python train.py --num_attention_heads=2 --head_dim=32 --norm_place="pre" --norm_eps=1e-05 --positions="rope" --rope_theta=10000.0 --bias="none" --init_std_up=0.0208 --beta1=0.95 --max_grad_norm=1.0 --batch_tokens=16384 --max_steps=6904
Each number is 128 + 24 x the weight over its row's rms, rounded and kept within 0 to 255. Layers, rows and columns count from 0. The size above them is the row's rms in percent of the matrix's.

# layer 12 MLP up, 256x64, rms 0.284, rows 140-164, columns 0-63
size [100  97 106  87  92 105  90 102 110 112  97 101  89  98 118 105  99 102 106 104 103  93  94 105 110]
[[ 97 130 114 126 117 123 155 155 117 123 150 149  94 143 118 107 160 138 111 149 159 156  86 147  92  83 184 132 178 121 107 109 139 133 109 156 141 125 149 121 143 123 113 121  90 151  80 126 124 114 154 164 114 100 114 121 144 142 118 112 171  77 134 129]
 [134 157 155 118 136 133 131 116 134 114 123  90  89 141  91 123 124 122 116 152 122 139 150 138 125 119 137 132  83 104 163 134  73 138  65 170 156 153 107 107 130 128 105 152 151 169 115 152 105 172 137 108 116 145 129  99 141 143 172 108 115  93 107 153]
 [123 136 134 100 110  98 149 122 125 115  89  85 155 155 157 139 179 136 138 127 114 127 155 140 109 128 146 107 113 144 113 138 104 100 128 155 102 146 181 117 114 141 129 113 130 145 107 119 144 127 101 177 136 191 117 119 183 130 118 124 139 111  82  85]
 [144 113  98 100 125 127 100 146 156 129 192 123 143 150 156 160 155 141 111 114 183 102 146 142 147 131 129 135 131 110 136 126 144 143  82 120 119 122 129  64 134 104 115  99 130 152 156 127 149 171  92  83 111 124 148 142 112 131 171 145 125 124 158 123]
 [106 148 142  98 140 132  88  92 134 134 141  62 107 131 110 132  72  81 133 133 158  92 100  98  99 115 137 131 111 163 112  99 155 153 146 120 110 157 130  88 145 133 111 154 105 135 108 159 137 125 122 127 124 108 174 100 145 142 131 127 103 123 127  95]
 [164 120 115 171 123 114 148 112 139 165 155 120 124 114  98 134  90 136 149 110 134 128  75 117 133 104 129 131 133 120 161 156 152 132  90 127 152 133 108 100 124 153 103  94 116 127 170 148 121 102  73 133 106 103 122  71 149 162 159  97 144 141 126 149]
 [139 135 131 124 153 164 129 158 134 167  99 101 145  91 136 142 177 145 149  95 150 126 134 103 134 104  99 117 129 131 132 183 165 147 121 118 119 111 114 124 151 139  99 110 118 124 120  94  54 133 117 110 104 141  94 130 136  89  89 132 148 152 139 163]
 [153 141 130 152 105 149 112 127 120 141 141 129 132 141 103 125  63 141 118 146 161 108 140 110 154  62 104 115 128 135 117 174 112 139 105 123 105 159 140 159  77 132 144 129 120 118 118  87 132 119 146 144 152  98 113 116 130 131 118 116 138 156 201 101]
 [120 125  98 171 100 149  80  68 174 120 169 123 114 123 104 140 141 113 121 111 130 124 140 145 126 119 128 133 100 115 181 112  89 175 151 114 113 165 158 138 125 144 114 123 128 157 128 169 125 159 142 105 125 175 141 149 129 133 139 158 163 118 133 118]
 [130 107  95 123 113 102 127 132 129  95 125 129 179 109  99 150 122 142 163 130 136 140 148 102 101 129 123 135  88 143 119 148 111 102 128 205  94 133 161 147 126  88 139 154 192 164 110 108  94 129  89 117 158 128 142 112 132 134 108 110 130 127 126 143]
 [ 77 142 143  78 125  90 190  97 133 122 127 185 135 138 108 132 109  97 109 132 113 123 154 151 120 129 146 149 128 108 147 171 134 111 119 151 133 136 161 144 104 105 142 107 118 127 143 136  92 194 102 115 118 110  91 123 151 130 134 139 147 129 102 131]
 [164  74  98 155 120 146 121 116 177 163  87  87 109 141 123 139 138 108  94 123 136  93 131 150 140  97 142 130 151 117 144 143 148 123 148 171 130 123 159 167 111 131 118 120  62 122 135 155 183 123 108 106 125 115 113 137 145 151 112 127 120 127 146 140]
 [ 81 157  77 124 158 137 139 146 110 170 123 117 113 102 107 160 117 102 140 161 166 118  78 133 117 154 163 110 135 132 180 139 148 155 130  85 142 118 139 162 164 130 111 130 119 155 123 142 114 125 120 143 116  86 132 115 126 125  78  91 130 117 137 139]
 [110 165 108 121 160 115 145 120 134 153 125 127 112 145  78 129  77 163 159 136 137 147 159 128 135  95 158  95  87 122 121 157 109 135 133 158 116 111 127 165  88 130 104 126  85 150 126  91 187 117 124 133 143 145 111 121 163  94 150 122 142 101 130 139]
 [110 119  93 146  93 148 149 148 123 146  99 104 170 143 167 109 104 139 102 135 103  74 169 156 116 110  79 133 149 158 121 173  99 109 112 130  97 143 154 149 151 113 104 118 103 116 123 130 143 118 168 121 167 146 113 113 152 154 125 112 109 110 150 123]
 [166 195 155 122 122 138 122 130 117 143 178 130 133 109 118  80 147 123 120 111 133 166 119 103 125 112 109 113 112 140 130  98 128  88 154 129  84 151 166 118 140 147 136 112 113  73 143  94  88 114 101 141 143 151 115 150 136 128 166 133 139 167 140 134]
 [133 127 153 138 127 151 150 116 102 147 135 139 103 123 115  97  87 145  83 105 107 119 143 105 145 157 167  95 150 137 144 127 156 144 152 119  96 123 120 125 113 130 138 139  81 134 159 162 166 122  86 140 135 114 141  91 185 104 135 139 164 177 154 104]
 [158 129 108 151 124 118 144 182 169 158  89 123  77 171 137 116 100 127  86  95 116 146  83 156  95  86 142 143 138 134 127 171 103 114 117 160 134 145 116 115 137 101  91 115 143 124 136  96 136 109 123 120  97 116 143 144 147 150 119 122 117 132  93 127]
 [139 113  94 145 139 153 159 147 140 100 141 146 127 165  76  88 137 114 118 113 165 139 126 129 124 123 146 156 142 131 125 152 107 160  47 145  78 150 119 169 133 146 137 129 108 132  96 107 123 137  93 160 105 106 139 103 142 136 128 114 138 146 140  92]
 [149 130 105 101 122 106 135 152 141  95 176  85 117  91 139 136  66 134 123 125 128  93 131 129 107  68 136 144 136 166 116 139 134 138 129 111 146 148 124 119 122 133 141  98 122  97 136  67 119 159 105 136 185 176 100 121 132 131 130 112 138 115 131 129]
 [101 114 161  98 109 113 147 116 147 129 166 162 126 180  95 132 134 113 166 116 130 153 125 133 117  86 144 133  99 122 149 126  95 149  92 152 153 187 166 143 111  94 141 149 115 111  93 130 138 151  86 131 126  85 117 150 121 147  97 131 128 112 126 152]
 [193 107 136  91 142 130 109  79 129 138 126 106 160 144 134 141 133 123 131 142 143 111  84  87 130 168 148 121 115 108  93 160 106 148 101 146 116 144  88 115 126  96 110 100 121 162 129 137 154 120 146  99 187  88 119 118 127 120 161 115 134 114 142 142]
 [ 92 133  82 161 161 127 125 140 126 101 134 141 141  99 120 141 144 153  98 110 151 108 185 120 179 124 168 114  92  82 129 168  99 166  95 161 113 138 137 126 103 129 151 163 152 145 114 117 120 136 126 176 127 137  94 135 128 117 143 117 140 130 149 128]
 [119  90 113 154 157 171 110 190 146 156 143  99  99 118 142 112 138 142 129 165 107 122 116 158  80 137 155 106  74 121  93 136 139 112 106 121 169 138 149 132 110 127 143 151 142 135 122 129 118 136 117  98 141 146 127 125 108  76  98 163 114 162 120 140]
 [101 135 139 118 135 117 129 162 136 108 117 157 146 190 134 128  89 144 139 113 103 123 102 161 133  88 131 113 104 168 127 100  99 104  99 105 153 127 172 166 161 124 127 128 110 175 121 120  91 103 111 135 131 126 103 139 105 151 165 158 157 117 121  89]]
# layer 12 MLP down (transposed), 256x64, rms 0.289, rows 140-163, columns 0-63
size [ 94 110 108  94  85  91  95 101 107 111  94  98  86 106 101 108  99 102 101  96 104  97 100 108]
[[153 154 153 161 168 131 104 136 128 104 110 157 127 117 146 143 134 129  98  87  90 101 121  92 137 136  78 183 104 171 140 120 128 102 155 115  95 150 142 120 136 156 137 125 105 108 175 118 137 109 108 153 147 125 159 146 177 156 112 135 145 137 119 131]
 [129  99 151 133 148 111 130 126 182 147 101 139 140 133 141 121 112 130 132 182 138 128 124 149 124 156 109 113 168 163 146 111 156 138 112 111 103 139 120 158 122 121 120 106 134 112 112 109 140 133 150 166 151 109 115  96 155 195 181  96 122 172  87 115]
 [ 96  71 103 134 123 145 129 110 101 140 162  86 133 130 145 101 140 159 126  78 134 122 139  92 108 138  85 154 127 101 124 114  78 130  96 124 165 168 116 132 150 130 140 141 110 136 132 165 119 137  96 113 162 117  84 130  98 142 139 105 103 156 130 146]
 [129 126 147 122 133 153 132 188 138 100  78  97 120 138 117 160 165 137 113 143 107  94 117 116 138 133 118 115 148 163 101  90 145 119 133 142 139 114 145 122 120 119 136 173 130 103  93 142  86  89 134 129 128 177 123  96 154  97 100 118 136 147  78  98]
 [113  88  62 122  94 123  96 128 122 136  86 172 142 113 160 140 102 117 104 110 107 136 116 129 153 144 115 108 103 151 115 101 132 117 141 128 127 128 106 101 126 113 126 120 169 138 136 100 156 134  98 112 105 114 111 176 134  80 127 132  92  79 161 146]
 [108 168 125 108 111 104 129 154  85 149 122 129 128 103 141 104 130 122 112 115  88 101 162 116 122 116 155 117 139 198  92 130 105  90 115 173 169 113 125 130 146 164  66 120 143 155 109 114 138 141 139 106 132 146 162 147 114 124 130  88 122 127 122 134]
 [114 130 108 138 100 102 118 109 126 130 148 135 117 166  77 101  92 100 155 111 115 103 103 150 144 163 201 148 162 144 160 133 109 134 177 110 107 118 137 115 116 116 151 116 138 100 129 132 124 125  85 126 115 128 140  91 131 116 117 153 143 119 179  96]
 [103 163 112 103 121 125 144  79 150 107 117 115 117 114 169 146 142  66 153  93 102 142 130 117  91 155 130 179 161 163 131 133 141 146 133 139 112 140  87 152 115 149 127 124  96 154 137 139 113 167 118 166 142 150 122 121 140 140 136 128 128 132 145  69]
 [ 94 166 140 134 128 110  84 136 123 159 166 110 156 108 134 125 107 142 121 140 127 153  97 163 144 132 118  92 110 188 100 153 124 122 105 124 180 123  85 179 126  99 134 120  97 156  92 105 125 143 166 120 140 107 118 141 133 124 123 144 139 148 158 105]
 [133 129 162 134 106 126  98 141 138 132 121  70 159 101 102 177 141 123 127 106 164 108 122  90 101  67 125 167 100 157 146 102 153 130 130 137 122 114 111 117 115 133 122 148  83 151 132 146 119 151 133 164 136 125 115 141 112 115 148 113 110 160  69 134]
 [124 121 154 148 138 108 106 145 136 144  98 119 110 150 143 121 106 107 124 131 166 131 165  95 115 110 101  81 151 135 104 145 127 142 112 121 138 104 143  94 181  93 128  91 171  99 106 127 144 115 157 102 101 128  91 154 167  75 148  96 136 144 118 148]
 [145 116 119 146 160  86 141 127  98 119 110 168 143 141 108 134 121 130 125 119 166 142 130  69  93 127 138 134 141 137 124 185 128 111 138 127 107 118 141 153 151  91  79 152 123 103 132 136 161 111 145 154 138 129  55 116 149 115 122 157 122 102 137 169]
 [119 141 165 114 163 122 145  99 172 145 151  79 157 110 151 123 100 114 162 146 162 111 125 127 155 146 104 151 153 143 126 131 110 125 124 145 136 136 128  77 142 119 133 140 103  93 128 111 127  91 131 174  87 173  87 155 108 129 161 109  94 116 117 134]
 [104 131 119 140 122 153 154 151  69 113 125 157 131 100 108 124  92 131 122 102 147 138 126 134 158  90 137 110 141 160 125 125 158 116 174 107 190 163 158 136  94 130 161 140 132 136 100 113 113 160 133 119 130 107  94 142 136  98 167 129 147  82 147 110]
 [131 102 104 113 117 120 137 173 108 136  91 151 148 112 118 158 140 146 111 149 123 127 124 139  95 110 118 110 100 173 150 149 139 116  87 137 153  97 182 104  98 127 127 104 154 144 127 167 143  78 139 123 111 128 126  78 143 155 147 107 102  93 116 168]
 [144 119 132 164 122  98 167 134  82 154 147 106 153 159  98 119 109  90 114 151 114 137 109 117  78 126 122 117 126 135 111 107 140 102 101 131 127 138 111 154 154 140 133 161 130 164 165 113  90 117  97 127  74 145 129 172 112 151 109 102 130 137 120  77]
 [115 116 138 192  96 141 118 156  87 123 106 163 152  97 138 153 119  72 154 129 117 127 122 120 114 126 150 134 119 130  91 111 113  94  90 109  91 122 159 158 162  92  96 119 107 138 125 107  73 120 117 137 143 114 142 104 123 134 137 136 125 160 158 150]
 [125 143 182  99 115 129 107 119 138 140 134 140 155 114 124 140  65 110 143 183 105 143 112 154 122 109 151  98 162 161  78 100 161 142 152 125 126 126 125 116 113 110 156 105 125 102 138  87 139 154  98 134 144 135 185 141 109 148 118 151 135 142 154 135]
 [136 105 121 155 138 123 113 139 134 123 111 110 176 112 135 130  94 138 147 121 152 173 100 137 154 101 111 121 158 159 133  80 162  98  90 141 183 150 159 151 148 138  88 118 157  90 126 115  85 114  96 129 164 129 136 129 138 148 140 167 116 118 141 146]
 [124 155 116 117 109 142 101 110 148 109  88 116 141 136 180  91 155  89 105  70 116 144  90 102 112 137 142 132 108 181 148  98 128 123 119 133 113 113  88 107 149 139 133 140 116 121 135 114 118 100 175 126 143 143  88 176 113 113 127 129 125 107 125 169]
 [133 106 145 118 107 134 127 175 128 113 147 174 144 148 178  97 173 128 192 135 162 123 130 102 108 140 165 108  98 151 158 134 124  94 105 128 146  87 162  99 109  88 125 129 109 124 124 121 132  93 145 156 153 142  99 110 121 129 105 109 146 129 130 111]
 [127 167 153 138 134 118 110 174 132 131 110 148 177 128 149 127 127 131 129 100 172 120  98  86 121  93 108 151 158 152 154  72 121  86 144 130 132 157 145 152 156 145 148 119 129  88 124 100 112  96 151 116 102 136 121 149 186 132 123 118 114 111 113 146]
 [113 142 107 104 137 134 156 114 111 136 175 108  97 127  95 131 117 104 153 126 146 138 197 168 131  77 137 119  91 108  96  97 160 145 127 123 109 133 153 157 149 108 131 135 107 116  76 101 125 151 144 178 163 118 147 135 140 137 113 131 151 121 135 150]
 [138  70 113 148 173 137 137 137 116 150 142 130 133 155 126 121 138 126 110 168 146 169  99 162  82 150 168 171  96 114 165 138 152 100 128 118 130 159 157 133 156 127 134  98 134 118 142  99 118 172 116 146 114 156 150 181 133 106 115 136 123 144 134 116]]